From a checkpoint of a small transformer trained on Wikipedia.
Size: 21 layers, width 320, 5 heads of 64, MLP 640 SwiGLU, vocabulary 11701, 29.1M parameters.
Architecture: RMSNorm before each block, rotary positions, untied embeddings.
Training: a variant of Muon for these matrices, 7615 steps.
Each number is 500 + 25 x the weight over its row's rms, rounded and kept within 0 to 999. Layers, rows and columns count from 0. Numbers have three digits each. The size before them is the row's rms in percent of the matrix's.

# layer 7 MLP down (transposed), 640x320, rms 0.0425, rows 258-287, columns 0-159
103:492501528448526519467492475492511471499533520521470489547450452512548558530505551507485482443538464492483548499516491483517493504518522503499473518494533526526486488490548513490534519475497492508538458466501511503516508487506528498497530534516524496466467500502473515454468457499532521470472456485505481454495492475558487500478542468490506509495477538479521496482487470545501526544476555453481488448521520524455517515500490517464491469549500483478497502489501488533477499495522511
098:446498455545489526519527479489501496469505488525523502477483479467529463539488517517520488497501486483520492533495467487473464517476514472524507430493461486481539531477494475511495449501512525497516513527464524465465494506475461498489521499471497478527535513490541510528446419508535528485488520490445496513506472531504496537489522523493521558568456526511500497544521510472518531524489539500485537503509510484487494493497510448493523530486484469500508500520499518457523501503462507
097:514488514454485524490504470526543469482472498498497542470523516501510486492509502521478462476481479470495520528530514476471486508490525535478476501489533487480514530538505505505499449564491551503511536510474481528484493490497512463471486526538502472516521544527511510482509519465478491471498480479526505482504532481561493490500553507536473434504513526480529493499508506504488493505474469490472519495519497487448536530506528494513515534529518453466486478487504473517511480496533446
094:495501475505514475507524499464498500521476467488491442513568540502466494559510522505464453486549502487515498489489486481525484505476489517511525497484477533494517482531508532553438486527481495507447509528482532486478455474508484455513518488487495562461501528499507521497517496481518507525506500516520526480454588474493480499508507477466454454498547520546493487519463498501505496498500524498517528479499484516507513513505481513493530536503543505494511503437485476488499512492510472
099:531533526496474490481465510468517464488477555492480505534525512541493486491490512531461497501495464487506531482454527458516484574465536540511497500466485525495498468508517491486491554507469432508519514496484488525523536486485492508480475445484465486510536481514473490488534510489478491499516481510516538522496488527539486501505498532530443501569508520494432473472479508454527477464507543473500501453445477478483478470482532535461491488512491479456495497505485468512442481467478489
095:446484485471560527523503431513454557510473500442463456478500480485499544476510516525453476496464498448500517476484425481532511498484521485528485475525509473491513549504522500473517519487509501503516483492525517538497511494489485494513505496515495486483502536455499509508506464507527494459479506472491501509478513493534481486521509532474498521496505528535452496460498514480490511508517488567489505532441526480484500504464506499522507506520522495478492486526472489501519509475450485
099:505501523511488504494527506482539486491513455453523489512510495471495515447467521536499511464545500536510529551523492477473495469492497546474506469517538489471511466480504500496499484542506539492504487452503475493519543517501510504473574513535506494468493517457517521488488507501507480512502524500497552495531480519515504547525506535511487449476477484535465481534528511506535514485516445446498548495507507482527497504480501478477503494492470512524504519477478510521461544471531495
103:515504466544486489481537506517517476487470494534504468483489512496537545458508537527487512528505465483496481474547511481545523495466507520496494459493489510513446505480470462477466498491472474474549501507514505492524490472503504533489523471494509476465506472486456471486516517498486517479529505475540497498482539507485481482507523539537475499540478534515537468523497463490488471477515536475500523503506523489492517517507540480534510507467518486527475521579547485469475511465477485
107:481494525536460512453525531526501497471553518471504487500486466461496494494484513516522451467503444528514484462486485476498509459493472467521463514523535521464528505508495533447471452516480488490500520529501532493504470516549470470497527549504519473496491512498493466527538481475519511490453503497489539504486509522511486492441538488484493520505478500467445476487496515485500459502506518498540486511508496511496504506518459501509518483517502492470540487557440526539512467497495494
091:536515445502535499484516487542526525474501498485498517482500504437508527509537485478504502505515516532468521515487493483528471487542501531492487533537480505510524443519501449470525511463506531504528474514501520456493484540518552515483478502493522495505501459494473548501483543470492425471539475497499486492510492492490506492501484483484490490488542515510529471473468507487501458545497524513506519528489523521572556541488526482489459494557512536537471482502499466496531492507474457
102:535525471497496487504494493477510523492511536508506530520540551492528482514511522539505497507448492519477498517431537548483480497501476487502525493509484560569501523529507530511509488515510483519499497462516469463528495470485482495507519471496489453494476514486505491470474479488487452529506500524514494505505518490501517515472543535515531507495505496534499529485447501524435556503512492498508488519501520468473477485527522467471507522525526522506471495483489422501431505486487510
098:466500503514474432455522511505485499499543472470512526459508519496492444531481530490489511530520509503515512510500448496514536500483531570492511504496508510534474485505518524504491500521498503442474516479493498448490515554521513475467506491491466497520501483483461484496513454477518497528501517471516473525532545506551502517513476500459498500544495482518490494491473484462505492523484510503495471480552460462534524479507500486507535548512513490503534505490509453516508472478501519
094:479511505516569489460519505491502502535466490478499483477498563502520459498506487509495532512513496515508532506483468501520494527506474486495492493516518531525484518510478511560507537506512488495460483512503512498484484519511506490508515534514512470494514489483509528502454506503522466509474534561460499493504523474524542474542475493508503492513470514468470519472513485496484510495491546480513446510515512496481467478502520478490452515527513504501514518512532535467502456469503513
099:484514486489484498525503496462516482528504468510420481529479505514463509507515469525514534491548519453559475495502530481535481521542522518482505478512520519499462520507506528518505490460504479486448502487481483494512523451505520527488535484489484456484567505470464476517474483474496481497539477521543519486513511536533489484515513497461502445513507491498471505527491516553479539498535547496466512505522479449508539490482484541506534511505502509501520501451517502496515521513506532
103:460488515521492509560512562451481561490504489528454501527515494507524470499475463511519460512523488533496490490453490477502507502525519517507487478486461493465449496484482497522467526425519476504496494561524483532442516459488441475514516517456536528479488495481494496479463472513494461484508480500514513505488508502484532513492508480488461467471522505524478472557530468481479484491470474500476508511492497499517479552516543491464534521533474462491517489534446494547523512540475508
100:525487519511492481531559514492506517509492531507527514485468485509530475501490470507463543538483496565508514503524525493482545505537503465506497504507515467474478510500467547474497497520511520456466541535498478501495509522499522512476529518517516502571508485468547506533508526486515487514467500505511493461497522529464524554475473494511509477480526521477458475504513522498503540488524474547497506467496505551490520472492480496503511497452515514486466512515527482532483484488499484
094:511488519513497496510514445430468550508520516549506507544546475480523559489493529522533485502492508487541519517486490513465481437509504512516499454497516491480506489528485536482529485510520522516459488464532497509482528472485489515476511517492527535511494480538479506553479500500500567477473487539538513490483462510470475509478527540519462517483508550514492475467492558521538492477521503510501541491534472470459501504504472545486509478502499479510532486530468539508485503531524503
100:486487477491486491508487524563461512514504519499510473521493499503497515531489512487468488491476533479449494538463531514515473452523497444522513493490487443500484529491482555536491474468512498495503492520475505513518474518489460517458515501535581510536520525497557488524494515493489478540511512480527439494528483484489512524504519504521485488490500486534476487490519501529491509550514445531555511501498514539469533455490519522482506486491516502489487440461498518495522561565544476
095:453491507495524549478472494554494525483491526476509502450511473506471551489531508555444517495548510510518499540471535540509513499433491492565475530501504508472475488516483494492508457489491480488494533509480490487530493497457484456540492496551534462495460502514522517493514533493479519501516486486533529522502511501513547490520516488488517494442499511533488497501476521467522490514554545510539506510498502500482478487485498518532488485512519488462468502498459458539496502558461484
101:477494508453526489512493490518502463488537477535524462530509514497508557436498536485513452494495505542495544519525503503494511469480472508463498505519519499463509534504488508495514535493503502552501482488484543532485490486530480522495503516538533508497484507509508516490479558513478472539541547523523514465464473462493551510530534499482509518477512463501485549507497521498515527521547521466519511484476505508496536512501513518512513498500483511455473533507477509481461504492478511
104:485496526473480519509494466484540478518531504405544498478469473468525545514497517485525512509496476514508471513488519493468500506528460520524488499450450502486481481490477497496511494506458500493483536517484512508486508490551497502510522502491521464512520495502473488484493498522504474483501494502471478508493510512485505510522539503506494467433542521468512521505489480491537502502500490565492542496501536553482543449491448493518498517526496533498486526500496529517530531503492476
109:529454528543521520482490481489478508456518520479519492496515505508472416518480502492457499491479500522474501480545459533483516508516482533528535488505453461503484501498520504487492517477517504492565488510517537505485517461540482506511500530493500471542536497467491527488497516449507522499479488524506499522474520492524478490479561520496536475516449498496507454512515531536493512497510502470480493489501518507485472499515492545489466506511515522517523477496491518457437530555535497
110:509524479471460557443465475531505512480495464569501533476493452480514525486509519488480520455509456485455494494472507581492503499441507510497504472532508480520507472493490490488493513529463519495578469559512522490484489544501471505521519496487500479520499515522494487502503504484500466490502554489522511480464492537495532541466468523494507489495492487457471497503483493509491518483512488500491464464500504520498541474543461490531506500510510476487485533495485478478512520492514506
097:521474475512477501505496543519519482460504437566464459515532504503492447489475483494472533501509506464493470493477500506479486488511509487482536443525491488481560488519492485506534488500529453472480496544490460490489549506484525554528473469486474498517532515536522412485463493486550487512464506472470470467511507458510511532486506527518502519527530469519508445509499503466538490484521480464525518481486500490493526513484516507486515502499487480542500492526495511539521555515556507
099:488535489502557482450524510516506544485532479452512503454494508487512491492503474486498535512495534490517480530480534529497482486478472493493499501529508513475473462500497502469500498500472508489457450469492502511483537447479517452506483490549517486450502496524493488547517532495483484527477488517491501500524517480513513496502494456509563505488475489480531487490455497505533496520464459491497518496478526492513477543478466517522495498480468491501474450504514465510474489554492469
106:540510515496493450466489525485489517509496412436479504462554525514515468463495508533485527512489476487494551499511472482551464501484495533496520529480506486450476500500517488549483525476459478527520461523527526532524510488498512480510512479514498487516490538515477515526491472490529458492464505520509517474476507485518523510451546546505494516500446504473495494525512487505503497468535508490499510476521497542483497481476458522491491479517499519508504449516513517510499519512438550
102:478480521488499442509462503493447515499454447523464442507482516517498500501485526522481482516508492514514431481541479491507483479535510480524506502492516515433480501540501530483524530493487493492536484515500477541537508506510460476476499561495512492546507467515458522552503532520484493505445538464540489484463525522531488504476509506489512509501467467466506525500503517498467486530517487502507483499513475477510518465509519485517492518513463515503488507519495491450482506494463516
100:471508564493473502537498512540441544518498478445482485496473491516530455497493484500512483424467486549519479523512499485502489531471484457538553488464488464499505513509487506525548476517466498514548559466510534501477518504517472539516472526472471501472491512515501513506437494485525504543494518490511517491460445482491502522517532500475559481479522492501502498548507485519499495483498560498505497530485471473543519511486531495509514473483456496551538497508532506517508502490503525
100:512471488495506497507478499483463493517469494458493484478481480506531502456497520545477502531486514499545524496491509491502485495497488485505473505467507534508477504494510528504520510480475517498526489500510485501492539505498448511496493463486469542482501448521487501472504489460518519452494498469505502452493538497540490497474491524525471482500447461517514496551465491518527490505515495479505465485456443542480501504549466499480499500512503413488501530501517527505485476509518512
098:490496522490531468521497467495478475461486493542467518494506476514524432524496496500503479533514509530502481519530530496554554539479491522491536469448558483473445490503496565469520525535463469487524547488504509488494491488481540508510513491528490495518527496484488472531503473514496534475528477498508517501516482543503534505498483505452498506502492500513530495484467469486508483524463555523512491490468510529524473496470523489487488508455512479490494506528512496514472500530450482
# layer 7 MLP gate, 640x320, rms 0.136, rows 259-287, columns 0-159
100:488512485480512526468517492498516513522517475519520503488501513484498439525529518497523519534493475517513502529492539518508478529528514506476463480526476481481497513512517471455459517534513434506485540506483478504479459479488463511490509532551514487532501499473541434528511534516461478526517530462481506482463455463509512510504470521487505480510469510451493488510570526509519501541476507525540504491501452503509487505521465503507465555527475506491507510495528512516469507499495464
098:455528475523498495513475517485475518512481476504507483473439489502473483466471551468487478479492512508492517508501520451493511449510469481535514507504519503481494495472499503525495508474500468486465496493541525487485506526484474502560475473522543528494463485532540520487492463480488502528515506515485485499470479495494501510475473456473483552492482510544530477503504505522509514530518548507532489485548547500512511514507544531500508502475516491498525523456496476464460547523504488
096:496497493505513456510497476500539514481513483485482488508522518495504486442489572477483504528499494475525514551511456498504533503509528514503474504533500504487537550507474507507486528464486559516496494516446481494471521506482462511445493501503523487536517529506501496490496449536529511493504498468539521532486505499511483541508534517554504454520464538485437519540536508501482477522554558508476458527497524546553494501490519441457491525498483503508495503517494498506540500438525501
109:489470492508460573515507487478501444487495482510505463501493511469490472507524498497496528499506487531535534528508513524482500535500538544556465486496500511503482534465514523498494508451552491493528489511515475485481513517478489463476471456507509483483518539544540527525514478535519477532494514521549517552517496490467464506549515491522495521544485499462515459464479538515521502472517440516489484541521528483475532516488491507467492517483518543495518478489528452500466496527462493
098:545515539488498488475519506533520537504520519518473466518513489498450489524519521466536526527448518553502514500515540514504509493503462563461501481496491526524527530512513524458518497519533469459451518481491514546502530506501496531503478476464502534472471486504489498562526507520483506502479486468494528488491461537468519518512491535514509478437452484544505483508473495517500495502461499487518481526496498554476511483471463470480463490490486527505524493538510504534475521490507503
099:506504519444477490493521532484472487516518456505506459500500538493477482492459512502494451493519483472477550515535461503512541486533475497479534533475511524478509522494504524507515501522472550484525475488525487500526516487480521496476468543480515461524586548530446543531465564529480548468504533433503534482529496495506519502488525488519543473486520516529494480483510526488490486491477505492496473512538483468474472525477527475505512523480505492514498521486485452496485421488515507
108:514491487439464521513479529511450470523477515504497490491465452511494471504486509474492506494514495463508528511508494484496500464499519549489510513507510436480470478497491523505489474509520524458464534440517520475480506530530494506477493490467486508516429476501503528464444486532529507482509507542438452506508479487487497480503470473490547492525523545506512522506448506520515511507514495478488493479505536550508459528528494480516507466491526499510507464479547531530514468474490487
090:522491497471500482546501482475522481521450466492465502493472496522508474502500483524481527492475524524465511527481526548481516471510567492535518490540520515509479562454547526503504503463492501439530479482520483491468500529486504505490507524540460503437533507494569469487527491493497490524508498570503490510478467515523534431521499501508515527469488520486519531530489497467470489493488518507499475516495514493519474482567501509460513498484545492502462484479485491529497498485489496
081:481484548478507479495509453519496525501502522530498538522498471490541485510496511527509502489526504510508512507461481509500467482468499509506489500511523490477463510498440460440558475442493498471507458448470534558494527523504498480478523507506471442492564529501495488539527502521503487463502492509473498505514465449502515538496506537509487449496507538509469519506471496460471545485508480509488497496447466495546520487503524469518501500538536507517437529487477521490516486499486484
108:582495481502530504481498480525485478497520477514487504511499446477472530514508465502535530521491537492477568495460493535532473530529454488515479503509489491563527504451500504510480507514487523524480483495531500497485546449479458502502495534487507551525436480500503496470482474505523500528464507511513492470491516520491538518473499454505499473484486509503478491500538479464516537495511492523523509536487488518454481514507500498465526498484481506491499478550500472530476498484440449
101:487500473470526518515523483487486463468495476439505430484508470471480460508482511497481487437497483489463519477500491535489493478507494458478449450502520523486531492506500484498497494539507476499476514442488497512511470486481483537510513547481510465514487509490486513457567508503494508519469534544480494482491524520551500462493540469493528480496493475512499506526504506502524504495486497488486505495512564477497488501521500495487510497536494501498515509476489490508450494511511450
096:555469508465476536492495498493513490497483569497508503484542486528530457502495481477512511510492457494472534525507506495487502493502473547537496479483485530496506516518421510505495446533508507523486492480560465500463514491522535517525483535509537469477489512471434495527475525453479505512539467467529517482519507484497515478520467466478512525504507505490460481480469484474489520488477517507502502491525528532494481524535486493517524542485501476504460509515459570474480541502515494
099:520510485555505472495487480511498516522515479509484496484505448550519490479490477479499533513481472484483540497554539496483498535480536493519497533503529511516501506444503477467504498521466526505506504542489517500473496502496491497439457480521490468449524499486492493472466489505487505490500520485513485566508493454509491498513525555528466496508461506490525451475516448557517498485517531471481528502540470504508523513500523484504493524492539482526526511518497476521470508472505497
105:532553508504516479504474464499504485510514504499511456530520553473520486532485504481521519491437476499496521495481479518550542509520512490468483494484507512447488495502473486510505502487462490516503538496534484529529516461482517493501477494500528495498509521492456517500500487484515496499501485490494493471464470492502491471526520508539471473516534455490504495485484486510507556491530511486477520504489487489509505491495519501497484503504526505521536483451492492501501447494505465
098:571499473535492483448522483485540509487498474508501514448504519529555500464499537511533447456501484488505479521521528551486522489488488497522497502519483509528535507520467492563517549528532484440492551492515559469526504488514502471524493538496505504499479460531499492503501493560528509500489506524497506485478543496486483520467503511546506501450478538521553514493507501498493555433543534504531478475462502480475472473499489491482483489538495512494485482477506491571484474465489490
096:501508514464467501492519488507481507489506502477504513502555491470450475540526480465546531483530497500507474512520518497488496513511524536531496489496462508505454490472481470491516506492508513455488509448542525511523464506492518532501499507518534518505526503488481516511452483518525540519470523528515449469494456536467507476478515486535494430493520514508522494480464518467508511499521508514497539478554515515532488468492518503540504488454509489501491517539474506482511458514459512
103:463529526519478489484464505459558483458520459454511511496519515489498491494474458463522525502511500512470481454475499492473531523527529519552450515486505442505541537504544475486511527455510463518505483496471512478477473525448474510533522476463485522515520469501532482502521506485513500536486501472545514485511503527491522466517562508492491527485480504528522489501535506568501551527507534492496465532522505494486485568498506543470490524509486449491514493511505535497493488519497495
095:493544500514502454479479514484432481505479494492528553497505541500463508496488474466500492481508515509475505507520500489492518498516463509463517490503496489513481513505485498534468504469485489477524528483532509474489534509532528459494538493503445503491497523496461487480490475471536478486487482479499505480540507519485466514483499516524474482511496466517516500482475510497463523514520491518526504433490457537489486455486498485472492500498554492487529508500503535498483468523475519
102:457512461522504462504525486490510488477519543516514471523482487525503472458494502497518496533519464497525477513499495476495495464517516511500512496537526485454517517519479502486501529492473496510432501465475512482525510496492502506507483477496556505550511474496509535516482504528519485472553503492487538502509514502536510519503492487523530469510502498516501489498480459549519526457519502502469514482560494504503497553538520495538525538480507485493498481438512454506549454489473461
098:455501540482510515517507487510513507519502483555536503503491513519463534494520468463518471510535477508532529455457521514523527497469541521487504534463501489482455479493515486499484504509515492506463517525516491487514487530489496491496474519528496515452527486504490451521496508539492509527513528524493508540522509523470497552517487538546498513496535487479498508543505513503476501482504461549457510485490462504506508507496463466533501474492422551504514522524509523490516471481476508
104:523526498468502499495472473494474506485538516523467463502544552526457527481502485465512484532514482536531507481482516500490467504522542452474486518494506466498476516499465515531475504519502527480490513462483469454481479483488480522542498463504468473508475498504502510481479524495510505506499512458472503467541522493511465538483469523540448478526485483480472523519506502479494466494545498513498465519518417502504483531476514437511518519482476502526531563488526506509536479458447511
107:498515472470465487522533525542523518475514481483464485465495520495529526502479513531476516490517512544517471522450547454533464517512473492548500511478496490496518526530532460467502472511542474516537471523446530476495488477508483528495487522484520511509534522492505495446517536471459467487504512499522573517477419537485500513508490531511496519498490487449528525512529510525507513458486505500514507460494474507454534484521470472497530529490509426530525520528493454468527506492497522
098:477477518514495557466526508456506479480495463526508492487490513463473510475509568491523479535544525499495504522487495507448474472451483532525519484493475514508481478478552466523489544504516525488473501495495486537496478495512510512504509476484487471451512476468516483517555489497511487496542535507521459531462509530490503499487523508463515523481507492541507495497519458460533509524474544474529516489503512484451471526473474540469513492472480504513542529497488505504519548468472476
101:493511512501487472534520461513485458566500509532517433464489494528519494484470507549527472516510471491540511547501518466485474437509537495534501473465489514507506520514517507502512481470546508418496478548469544493476504498498479472452494499504495525513511516476507502448525483480477517492449555487469486519486511484495526513513456537486446499480483507531521493488502531503464500475510497508533506495466493498483485492517499482480516535528467450508488516482495462499510498503512480
106:463469476514493528532494464564474546509483479525489484516490503515507509520503528484532532498497483489441460454494519537517475523520473480529577523526497495540482451461516544501513500458513494539487557514462542481446479486504492537473489513502499562459514488551544535490489502512502527488485503503500460504494469502530474480482518514499509462490479522491502520497488535500585481509500517492518481513501499522533446481509546519536494508466500488467459475497504500500470474524519494
102:504477473502509448506527499512499493433491451486481482528463534531480504528504508481489499514501523504478490475495511504509522498493450523514476475529488507460533440525457487527540520518521481495471511507493519510458552447523525553497554482527519475481482519510474504490545522513518508482481517513548476498462459453452493505440490506514540523515456498509496520499462456510525506503525492478485502493532550510460500465507483509539545462551492558482562492491494496489484480505514523
103:507507482507502496501524477439502511541488498523511499463515489518492543445528527479496467498549513471496502457556472489514496529502471462507477458512505546496467510500500461513462470523495505510451528491562512488484469528460529517480505512488467494469518483494488512496531470538551491491489474490531493538527497520494504514503540513519499506523489558497488504499459477473534466508461465488488425551499494528526483483475438534493465476496514479489512510507440504496479469496506454
106:478535506485489474457518495474502497528501514543553528518509489467496480486519480461518558495524450511521471504498511479517521467511505510512555501515462505542480495463482492468439541530467523517504538516534461490520459504447469473492539483474543486500509482495487474527479503510503517486507534508505484511504496544530490486518527487525513533506557472494542488553540469452503527504494525544508515477482536471472521499502472512483491511462522509506485493504461467503550497530494463
101:501517500476490495495461504489475447512473544503474542512482481514477463463521526511479511489507473497449493509517520501521544551523521516519467488449533473475513493497500542504508522505531541484519459518503496492503470471499514505510483495540441503528564489520523534516479495490486513495476497533513519523529460439494503470484520496484519480473500498498518519505519557504537498545517538518526494467466480532525522501524529448516451485484494574511473506504442499520497463530484500
# layer 7 MLP up, 640x320, rms 0.137, rows 259-287, columns 0-159
101:490480485498551506496470492482485525506502509509506485495490523510479496472514531497472504506509487492437468558520513459480517493485479468484469478458523476487473500501478487465465456481501467522461499506489485481514472491514502540512504512520474505530476536528490484481549493470489494496502495513503470564414509481488528494539503496502534508475517503461509530456474463490517472456491439506478542487502501517503497494505453530508512495541476502495509481513540467480503469457541511
099:453491478507503501492521486561502505502527485481543491501470539489490502560447500490475468521512522523514514500501463478514521506547481546524471439512516497491514480489479538494507537530498520483453500529529539431508492459470548510551512501469490523469468500507516551525505470547477484506549499513484506522557483517494501502532469501512525482520451496498498525533506488486490529491513493519510469477487518470482536476502447522528498495497490515526508479490480502495495454519485486
097:524501517490494491479488529494471480512519488553489475469532477547487522461476512484555480520485526559478436479518524487525497526504493462505494446483513509547499520490533444482512496490535463490512512492488549484516542473492476498487493504525539468539468530525491482504527488484550446530499505484500509489491484508491513510505485445526459523502461473479486504494521492486511482497515432508546485506524519496483524491531483535483529554504544506511464460555535509495491544487502484
098:511533515476450473522501510489522539524543502530470465527470510478458501463510478534527513511507484447488506495453480538455476520501482513501488552522540493483518526490469557530418473506524488531511466515446473469462488503517532485504554458501512505499497514476462493541533487460511498477541476464517521532501450511531520499530464508478472532507523506513510483487460488434552492491476492471486513474519508488472487483512488490476476526519505487476529508520524488508499534470503462
097:489537517499515485534485552515510481495488468513479550505476486527523522497452497502511475523495477448529479509454469471506477521491543529475473473503522466475513476510491486505551510522482518452558468553484493478532495522533483514459511466489511466538508569477536491496449539492481488463516523506450485514561523454476469524500498479474495495521501486521562508474480540524521508479485537523500479559468453491506493496503482530485522502504544487455507521491538517454535525479502509
098:537489528492505530490481503522540499514494508545545462483519456489514565518521525495487531460529487486546482552485503459506515522536493493505520468502512475540545478479519514483498446537495472496535501487533496476513481530539495459523521506501479531510519565462484504546500504527512449522470495500439499499519451555533511495498535484513481456455499500532530505499469518454493554496476501468507471508511534480499504539508552501518491491458494493467526496532526463509473528502563503
100:492508478523551490485500568501505485519480476485490467505482492496441487492476484494544502499488500511551514460486525494517530509543475459530477476478549464494482457544506475503456471495493512496499501539481497465503488491529488487502483521497516527485512465487457477519544537507497499464495503481503473527484493466480547462545537470494493471507502507500505501517460515470517472459483456509501515452452517464453536497535444512483501503457507490483488499547508516495506507465517484
105:525537462498461492507543520490499528515524519445501502502482511518489511499480479534506505484520526499505534494525517487432534505514552533484521493489501514493443505512523516530508491475507493504528526519502473502489499534519516504477491489510479481501461467513461484475475471455532485524532506503512490423466501511555481519510525505513512484515504492461488553472528511526458513506488471531498455510477530516466491500533482508485470478510485511454485469508470438527507510456538499
085:531506509486528512484475492535510517487476571455492523467509471474484489536512499494469543522496553520474494502478526476488482472518527519524474509530472503516503436519506502501536467537493552479477456496499500449532541471531549486455497480461512516504455521460491537514493516476505478484508480460486480507506514484503493486483471508471480475523520496488505485494456515454494503551481496550512540500511513483488522523468479445508488485520499517523466494534457470511475496533512494
104:471515466487488505504522510496520478548497528529488432525493479483509529467482502531456486490552537506524500517522504470526519479523493490525500478450483510554526478480468515495496489494508482499534471465510509491476467530509486498519477487532519531504541518537562496538495521501478544500511505459493508500485494495520478482473464518538488516544483488523477517469468505485463461522505539520449529510499476506510538550516482481521450539496470486490471521433549566505523486495498517
106:496519506479534546515527476484481479524454510508477520511483517511524458510507475472513465489503466517509508506553523512479502508459522498503497516540492514451550501543541436511520522546512470514489464498497501495541506467485484487508470504515554500521526506507495491477489551539450477480508475507468505481456568488508509519501460494472535485533505520557472504490502493518501488520500454502480482492481519477487483519480473474488491500475475508524489491511460532461532520589523502
089:523501499488516520477460534463490530523514543484505527514488486536472493479477495504490547500459550525469493536503476518491495492488468523483464508513516486462489535489532506508501514492539493472526490535495463511484506533496511472516505498498516519522518478497528490472492467521512467524526455530498482484488543492502534453520500517501462437525484494456505474470563506489439493515507485533460496479557468523474478550531544522502461550540515526494512504486490482497510525486562521
098:575501502493498474530541518467520500500462517474520523482516456489479489513523452479491485499517497498460518527496473470505524489487478482479512495521481495488523519506460507511470481496494528520495504485532538536516513537495499523516516517517496528488502521506525512516469491443513499468487472482486512432543482565513484520510514522531517526502490478536481450518508487439484464494484478467476495535511432512519531513518479514501513504511511449507442501454475508475503500465501521
107:524490516499484502481488488507550511481500469503557478483517504534509475508509482511482488521530513565497510524498524545478518485487508507483500487477488474548465462486515512508534484507508521514478507462476515461507464455464529447490502462496447539497489463474512527503533502485527477495513510539479509485521543514528457500513540578516539496533503489510514535492498504530512506496508513507512513497496495501484510504493489507526509510520561497508524495499515494521488530510498498
104:523514484480480526451473477480508500506443468560470419508465551520483501499480531461464461469514500483526533495501487484510493490499507481517479515496504484497515473499505485524454503468495509507505496472485500489457481524499485535487491502491518454504512490468503510489494499519514516519515543513505485543521528464550509455507480507477469505534497442486493472490453490510466473489473526462516468540496507488470502505503536523477509514531450516495562511534516535472517446517493519
091:461530487500516469503500475535480510510477526525494497516514491529457503481481531537488484482505512496527516500490472504477535563515503509501513448527504481460526474471493511509520499487501482483471521468486472495467507483508523491540486469526509490469477473499479536501508500487465508452489513515495495525489430489455510497516506523457522535497467522483548518489564507530540512512549479487511561492541455506449540493501469486517462450544514494551471518566502548497477518458516444
103:499514558507511480472520501482504511440478490521529500485486493460451482516501442535510481468481480498552516531489536537539524510487495446505452476516494508511483495456513500465548485516461510516515542501505468515506537485499470534491481516517499498481480468506473481470477501497501493526500487531501486520470500454474518469529491502506546492533511494446539460499521515533515457506498533504520518466534501459473506479536507466497506534500516499538502480458536524522450523483515496
092:483492505554505494495470522480462486467524497498540514502473509484468487517497486488496509531443500471483511537525472473548509536520515527479461523487509498486491486460488493548496489491499484490498505484544536507561511513493519472581477518507505486548487427481537483516465479484480530484544496495513505502528477484477515523474481437475493529464495500451473431502481481524509483421525482531484500514493487493484485511519493552574534504522552498465540566476468522496504491523484492
102:508488527515467517503506504502490531500552515504498498506518500514497558527547508472466493488467501506494495476499483504515468489519538501515457511520516506509469507516508493481504494488534480488502470471515475544527509481497516537534512468444491482475464538446529498506522510529479474493486445468514514532521490533501516514516512497473491448511445506462470478476510461518497457478458452535500495545501519541474542466477554493531515483474490493479501525501511503489510460464508500
094:495501504531486519471489479509494498461519493516495522520507514525508525493532471506471496521533513480528444509479520505528481500454505498473508513480453444487517496470495483464498473532504504567516513500520519506469477522526483542537484499501485524518500498448509520493500495494461477536483464487505487518446484471495492542556477548496485482494519472520520522520476500494479501522482495518471506483521499476537504498554470456462512501467496523517468528532459521524589513498474506
111:472502467510495525503524520501542485487475504493541500515514537504498520470546499468531469521513511516464492489486466481515537532478487509514518477499485529515512541500524451543516500501468502527569473469470473516518513510557517522500474482457517520527513492476546504457507522533448520522515516491472486516532473488528534530473489482537503511511497512544506487487520451515474530470479481468438560530470514468504470511497499534453526467476523486488497468467528534507492498524493486
112:488484524534496455555497511527488477466514457489488489507472513478522510511510508503468513503478531476506478501525481449536518538500486517503511481490512507513539535469523492525462485518518479481545536570442519439553550467491467513486510480494506532483526475483496527502470454525502518519528499504523534515496507488520490508460490513541488489438509466503493433495496546527513484484495453489518464473467475490475497497467476512490516473487501468506521525511491468495512494479501531
102:500564522515505502501507511518515521481495518481537554482516496521478472537491505442476585504500484500511491500506466501522531523474516525513473512501500500509462492501532506513453490529538503431488482499451513530513537497522497498477518473492482506522485479486498527519481532544514451493495500480485503492465534452496488514494442499507495510486514513481521501480530469494513526519484504483465479527522494468470513472563500521486540477530507508503484503466516476542502518445495520
099:509477550520519494494528474538516508487526492469519472549497508533486497506520514496507544542468535488492519524530502527483521579458520497477496509509488491483510482485451465515570466482512535492522512471506532495513523503477530518480498497506503522548545501484489496489500509461491473490447527513490485556513498494522512501462548504503483493536521547469499509513501507522495500563526494542452494483468486479499529517484484558522478495522495510481458518462459459501495537486462522
105:506507486538467491493481498484517497471499449497489518495487509579490477502454516473499529510518472489497441488481528528532452503475477521462479516470478535533523481499505490512535525452496520460469540534504523495475513443486514495491554487528487538480485515530551502466536478466539500496508493510492490465475550521489498496491496495510472532472535479528500507523476531510529477516504461490495466472525483503514477484498496470495488490508478538493467481509482536500486483485506507
104:508503485519515554489480522482506531516553478488489486514496509511533477525455533510484525520503488517495481488522488457535538501564516542471514535477517469485500508529457485471486481524498522510465500456504484459492436552492479473512484513488536481513549506507516491472489503539431500538526500506515493472484507488546515548504471534522522490517489515437527512490497481495510526488509516510490553524513504497517468551497536533524461504462519481490475510520491514515510490522449485
099:511528526494569461484476492480530484462500493467491523463483510510520487522547481450487502487486501514469493489529500455513527483453480449501567480474483476520491555528499495497475539457482483490532561518490501452513499489507462506512472543474511478498471513501498486510460510486483458492499501473519508531451507482497499488487463509480513527489525446516504487514499486515534516514485491487527498516472546466483483512474488483468487530516494486484489518521512514511508543472550536
101:477459517482490504509531504504529502510509539550513546514515493474501532525510481511500466494481483497521502535525491490530511502527450519499483509508462547499542551512512496532520496474476447482511501489438468506471495523533518475491495552534493446502471482536497504526501513511523489478492467496489489522494511515444472467461528498452511511519522528481523528459534526525470521480510520498487490491502470480517421478475479516507506524468517515524467486507464470524537480471476532
100:478539487481508499445486484464488430469514475495522485470510523465519492537522437500494532534516521494507443491509540460470534545537538492534509498517478467507503526463473501512514490530465497517533501441454530494532527499458470479532535491522519521494520506480480514484497472508510488489487505487557510480468480489457465524498457501533480487480505483517439535499493515515450507475450481530486502492464463506477491507533500500488482496516506468476506494482512515499466488515506463